Part of a small language model's weights.
Size: 22 layers, width 576, MLP 2304 SwiGLU, vocabulary 32638, 154M parameters.
Architecture: rotary positions, no biases in attention or MLP, untied embeddings.
Each number is 128 + 32 x the weight over the matrix's rms, rounded and kept within 0 to 255. Layers, rows and columns count from 0. Numbers have three digits each.

# v: layer 3 attention value, 576x576, rms 0.0243, rows 433-452, columns 320-351
# o: layer 3 attention output (transposed), 576x576, rms 0.0301, rows 433-452, columns 320-351
# q: layer 3 attention query, 576x576, rms 0.0243, rows 448-511, columns 320-351
# k: layer 3 attention key, 576x576, rms 0.0243, rows 448-511, columns 320-351
v433:165132163103116128053072140210141176092146188089115130135153134101098094109131094163139145161073
o433:133117146125086154173091106135116168144138133068137094093140129097186069166099148128101070115139
v434:121096190126094174110111174136086127086127102107106062122127160107124094144158110121165092099156
o434:081150191120132132097117101146158136165093124092135161116107116128148113159118079130097175130101
v435:107098120153099173153094144110055145128120070156094151111139116135066110194124124163103112114140
o435:102114191147161124098184106151169115136108163144106145128099168148102133088152160085163107123136
v436:191167083030082124130125086071135126137188141119138128088133118065135118150100095099237150123096
o436:102149121105154163113123136086142127066104185100095036110143206129114105176141137094055105196196
v437:102156142122089156166160136104100125095186100131145049139118096127134117108140151086111181122145
o437:124112081144121119096132132165129092154114078177098150137104161071104093110128152165141149104099
v438:132138121155096142064153094117114133115113123091085095088159116120074124066133125087077120144143
o438:086129102118166200179135112129057154099125156151095163180061021099160135163137082118167041126158
v439:206108109102099119116138249181163150092135145179127166111177123148138126136135140126160105133118
o439:083120111135139105080181162108111117197092154137135131137109143124160170137138154099071121127127
v440:148128157203125153142130106115095132166118162161095166144135150162098166238118148111037114066146
o440:111133106144092187081116152127130118114074107058159143149136138114162095094105164166127124125121
v441:137110055126146118107133183165097083092128142089143149165158144188171148171090157122105161031078
o441:094152153087099086132140119114213119096115092051119093153132155137180129132112087100159144127139
v442:112115165120079124193110140130135190120113116185122088130129103142121153147077099142151205162091
o442:144133026088112126121139145146081104107080131135136141131082128122089209144099117110167089135133
v443:162128150155134170134151119092096101124146106193114106105148142097203138103155133120175179156139
o443:130188095125152142154097208136145175112131114120145086142074178153112107108077132119102151156129
v444:170136098158080098136071122108117149081160166124123187116099114169147153138089135158172113080075
o444:090164124114117110174171172176138110106116180181162175135117084148131124170146198152085141168112
v445:134118110219100163115097136131104134106088065143079113162100137133118100097136050110144164108181
o445:108123137108141141121143134116093091113115120145111179115111108177133166072151159139172102122110
v446:142148122096089123196133173159105152162127159133096085160132113072190135129118085068117085148160
o446:120179132146145109128110125069120114115137105104133177121184148145114105135169118099172100139110
v447:041144102111141148152131128139155070152122175094186111111123090087161101063149148084144130203121
o447:118152155191143137051148169127143099147148069118097123126149131121086182136083118144165151067099
q448:140147114148131145201132061108104130163161124086089111073133134103096154109136161108143108123110
k448:132097143148124148198140108135132117163132143122122146138141128157100126112187115131135139091148
q449:111135102126138143109127149123129124088131139131074114164111135149117108148110110131105125160152
k449:153108159149127070137121136107096134145130130138119097134171135134149117133131097070168112140086
q450:092143123110165128132102106138118147096122110198098138173111136135127123173162111146124153143183
k450:117146102124132083120103171132117149132115150156143140169123100102143112128122139175111154145163
q451:104111081133165165153130125115163159126146114102084146111127111139121143121142147167127127100116
k451:134120157136129148170121109130110135118091166076132140075113129143105124148146143096143123138109
q452:144134128096151079090106098161095134094123131110167147076147117129157095085139113100106161105099
k452:143153148124104131127160093118124135126142144149108137104105132109110183122150121170070157147136
q453:104153140127140173108156152113151120135057174152097141162079099119140136130123121155098149123149
k453:164096111119144099105127098143105141168100148131132151144098079125136113164164109119162117160095
q454:137104161136094131107074123149083131090111129168128136153138129174149109129100137148106160089165
k454:100080133124105111145160161109101105093082115153092140169113149140129125127133175145119127123142
q455:106095200084176125095124125115142174137116108157126090138062134184098121138139110159158140141160
k455:098123133105090123126118154119105127123105144096137131119155088148167132092167143100161184175084
q456:133140084121124135124136127122154109078124086149122145085154147085095125108095119091114119198104
k456:148184180089093127098158135097103136156124136153130140142100178102122151083091065138113122120110
q457:120165145139173169084148100124155150143099141135133113123173145100125140109112167151127097107136
k457:105118114130127105121160155109101090117099116134131131105172098142151072119117181179174080105137
q458:117143132102120142205159102096177132123108090116099147121100113145125149165157164080137126115096
k458:075129174125148164127107127115084131152103151151122106117149119159164133101076142177127158108107
q459:124127080124117144127109146190165101131134098119126170130122084153127120076121073157168102145150
k459:134125162145112134124080125141079116149142062157134125117087126117107148141150121115156112151140
q460:148085153111102130138074119142103124159146150029084145126151116155091104132145127134151145155170
k460:131087117156116166170107096153116112166137126094131139141142099129158142164141115126120108142132
q461:105170153118158080079142107082129080150145104179109122152123080109174139111090160174157126093134
k461:137141130106140093126122093123078127115131169104111105195130155104158144121120126193123118113106
q462:150105148133156118126162086130085159152164132144170139119118055118149105155155159109156087112129
k462:105094132108125146116151134130118104119104139143125134119123117142142159119101147177156102082117
q463:157152111106109152114123123196097134150093127148182119128140162126114125139152114088162124145142
k463:113077180112133111118134173171173142144119166118164135121078175105174141100147117105152131117123
q464:198120119145138144150170150108135154131141160100123142105117131144156163072144129197125061125148
k464:114114066148121131120153214151110111094200142102138146099062141111149150189124147140198160073105
q465:133146123120193098188105151117130163087123182158105182104098113144124169106118166116081106108156
k465:142099159118174143189142095118102084098115173126165117134095137095121080066076183107190124078139
q466:181175153094132155108164153086128104167133110176106163119173134102127136103165078099125183134127
k466:138146164099162082151105137150158166092158183123115104110115095165132072132075204132136149114120
q467:120156147167150095164171143089128116084088115179146082088195131141071122134111129127137155143080
k467:117115091149130110131121157126147081192126133094126089109106122152118100149122128085174107115106
q468:153111144120116114086145111131127087089110148153132118155177124165122110087149167152112133140122
k468:111150141108158152151141185083101083173133150112118143120160135147110105093070103124142115131132
q469:121124113099107158104131140158158149132178133090138112145160105118112121109122148122101161132117
k469:164152193135096112096107117128084182119104102153137148153171149128200143148152118163109116122105
q470:058138097101095149094158108159073216135123156159117162099083127191124106105143109135143138067131
k470:195104145120146104088111103106139086170150124105139146120137156152117154119139154133162118124125
q471:131126162138159134074099134112075212155118099137139134114159078078082164117149180142107120127098
k471:128174156171153135153065153194126140143128120165162127183108089153137126127099154171106059141117
q472:126127096171128118136127096120152093182110146075129105144108086125135181167127114130129108106129
k472:143160153089136131130155134134121104136114141123110112111108109125131038103112134125119163101141
q473:094131107145128173166146087147144186092104109065140126126105150094133123141094159094112133109128
k473:071138137157126113109142145116141126153091136165159116155158156120125148152152108102184133105121
q474:123137160126091106145145100137125124120149138149146107167136098101141162141150126088138153136056
k474:082151107140151138121090100112149156128115157140088102111150120117129113096104118151183146073132
q475:108111110137060195098120110180132118114056152177146179127109168135160119141131136156116139153090
k475:127172164090105157107153147161165168087144126100104142175097138131137149145184128120102159166106
q476:097097119116149155106120205151115125121133073094050135129158115173111157116099131138135121129171
k476:125135153154100154132147097151140139124158083116061152153136110067100104160157136154151126116119
q477:123176121096095106118149165137125106144112125093107091163154152146146128132163128107102097163126
k477:142129173148142172105151147166107129111133089123114133141133131105057144171195160118129117143135
q478:136205117110116132157122142107157161129117074084109147058121109088117161058113163196081103178151
k478:125148110169161129118073218135102139169126113159117130112133123131095079134133138115076146119137
q479:111123154113159097119132101159119132111107180184164137130133093146181139177101155129167124068162
k479:076112122078104151180111155124115070158146105141148109113116095166135074096092159097106132101152
q480:168155093098111145166109175142142151136125139098099077087135111113100143150112140150120139120134
k480:132118149120130167163105106129129149155140147108102087149079131118104152143127137199114124145148
q481:114113098137100185219103078119129106119116119095098069112140119132113207129164153105157124156106
k481:105122105104108152152117118175103099157145109047095132079203140141077118142153082082132135119065
q482:110135126127177111076153153125119105107171137133168107152142139121157116160095145133136127154111
k482:160116091115123134092162056151143117142147125148109146109131136117139142081120142185135112105136
q483:157087100117120149176113120178115096102178124131119151124142137142123102121167170117121088098121
k483:159158126126135131127093124153127133184163145146111119135137105124098157171125117095096139135111
q484:103146159153113131126153115104128083162143142115095172182173111093123118148155081136130103078093
k484:133143100121127110103162150134150113149150144079123123126117152157099143144136101137143100112090
q485:160120130167126095103129135148111150102105109176110112141104139115154102128125101147121139099149
k485:137126127190156129146102142087063126140118159138103160112152148122163112113107109123123085127105
q486:123122146122089116160137153139162175108082158148132133143155134135121082103113075079140143151123
k486:153097174103130129066178076118119081137146114112149082169166138100175135065109123148142178115132
q487:112158155125190137147103201100131168098110152061074115126106061091145119129098099160161155156125
k487:139132139093126107165112155148152110119142112083121144156170172129109172164133106159143104115143
q488:135107116108130122138137114150115177081160096138170107117149165113146116138114104134114164090068
k488:104110087139129087104120068107177172100146098175149110180153098130089098118139132170096173039152
q489:110108186129134172134143134132132127113133105083102131113142121156176077148076083088104106106111
k489:114141066099141147090147130142129111153147108080087095153174120117095143123118107109104149091099
q490:171120137099120121121121087142076118105108134116115138143105175147131107114124147130148127133098
k490:152112143138133093117107161129166159123137119129122100132101136118090136134134144124067089094142
q491:166144099128146130075095142134136126176123101075077142139101143158063112120173078154122104140107
k491:143115112129171130172117134093078103151135155132122123107170188112129166108163151135160155123137
q492:178163115132083097164169117109158117141129096122110153109124117137148109122170069110128093140110
k492:109144122112147084148119167105151123100095136147165136151065118118080125128140101171164142102145
q493:173113069168125101106136118107100135157176133081102114144154175143114172139122119092133102111129
k493:145138138129112155107108064087133128132080120095134134170091111095091104090112185158085114099135
q494:152088146099093132125152112155154073154152170183159148130090120210124138090144139105151147147118
k494:113155157071104126131124090154169144098155153125110116091109117115125137171097129125095127124100
q495:130153106078145176121150132099123100145080165055119130044129150146109149108153153138098169146158
k495:081059141125085153137144158142089141108120135129144126131176132126122116185118137111219103152098
q496:076097122095112087118117127162133118192163065084116141131114119125095114100128087148134157136091
k496:129114151146084110198093167025113150122121152174105119150126151143133133083141088150108103168164
q497:149154108091132099101125124110112166135155179190104122156136090137164118149088067119155159111183
k497:153152110121149146144131113167126126102131133144163112136097132119136121114117098112096121125089
q498:129128126093142162155116123118083131104078089185088125173116102106089144107180126194138120101106
k498:062160145107155085086164109126145112123124137115168124144132116131114137115144090143145103138185
q499:119118113168138107105156073055165146138131110059118096072136092118104117143116110122096182127175
k499:137163111129143133132118113115120152121151135095148148106167172152155134108165099151136091153131
q500:105151147166070123109091106111122113115135103138104141091065088099085139145074134075128112098076
k500:101155134114122107064125091122179173155127115144153163148136092086158161169084142122109101170140
q501:156127100127156150135078108162136106139081160103112146152107116120145150133085142059141135147151
k501:123127142136089135148113131111164142159128152142134149136138118132137147128130084093121107123101
q502:147115127118148112173134104150051159148142116130105163102055149128142102143108126111148153182153
k502:105072179136103151143092176142143120130144103121154148113074146163075131140143134134074137147100
q503:121120131122073114107111141108119124111169085091137112133159104126069137135172070169090141167154
k503:138116138163189107104095131095103156213136113148151119109130117121100104078148152112174161051117
q504:104163139139073101152138146111121169122135192095152113113091160100164132116159170120176138174141
k504:156140108113167154108158107092127082130141150159145076125088100146127127184145149113169135107090
q505:089114158153195163128134102150092121114128155169138145146135168123129124162135182138149105087141
k505:093102095157154128149135114152095095117168088082138105113087128149113134168108105086141123103103
q506:098111117165185139096103132139109118143141126145070145116125146146113131115154102135119134114100
k506:090159084133093108106145089153136109106137132143148121137137139092113086122108134176113111134151
q507:093118158161107099141153077164096174103142105155076141128143142130131129118167130114099109128112
k507:157128114125136125127138152127076083186130167110184161163126134095108112151085121167134147139104
q508:127127170074109085121153159148176116116139129134124186104141122141124149138117135171161146161186
k508:139133142172122156176149108146101115082078138095128156120100177166142079074129108135118155111109
q509:131134120082150087102150145127091145147102089086134123124093151131107050105156197157104202099116
k509:111120119099136167153089169165100139147172075098093131125125119119122154145100132145157140131114
q510:130117124153112108142147074124129105110070128161181142130151153108113188171123146146122128107068
k510:189143139101140128115120167124117114159106145078108106156104116161111070139105113142126170112122
q511:158137150141184133159078140168127137133157096085102103113138104129171081093087109161114105083118
k511:096092137136176156184101154164161106078168100146101172108091117136079185156179079147147177146152
v448:090161127107065116145140141108176178166142146174145095128141109157123145096098126117089089103156
o448:128131111109221136174142133215131084016104123109115144130139128118108133158141111147153136156128
v449:156126143126136163129096112173164115151108129141117156089126124093165155146115093128147115109121
o449:176125087119101078097157123115151164158155174131138095129154074138070104105145139137122141146142
v450:129119154097127142151157144129141104107149117149110160141160115116150116058120143111203127116127
o450:202132128171171111107163108161179117166156184112123152165127127137076125170138130118135125162111
v451:097132141103057129116112144062072144169110116137140156118140137127093130146110087123090191116147
o451:088120107087107133146082182144180152128132124106117142156124151143159128111136102105172100135137
v452:177155091152190104141119134130139127137156187102139132170138137174161136127149097112159145126083
o452:154101109128116119166160096129124111090100092131131095173107129126145151144067133168054133130119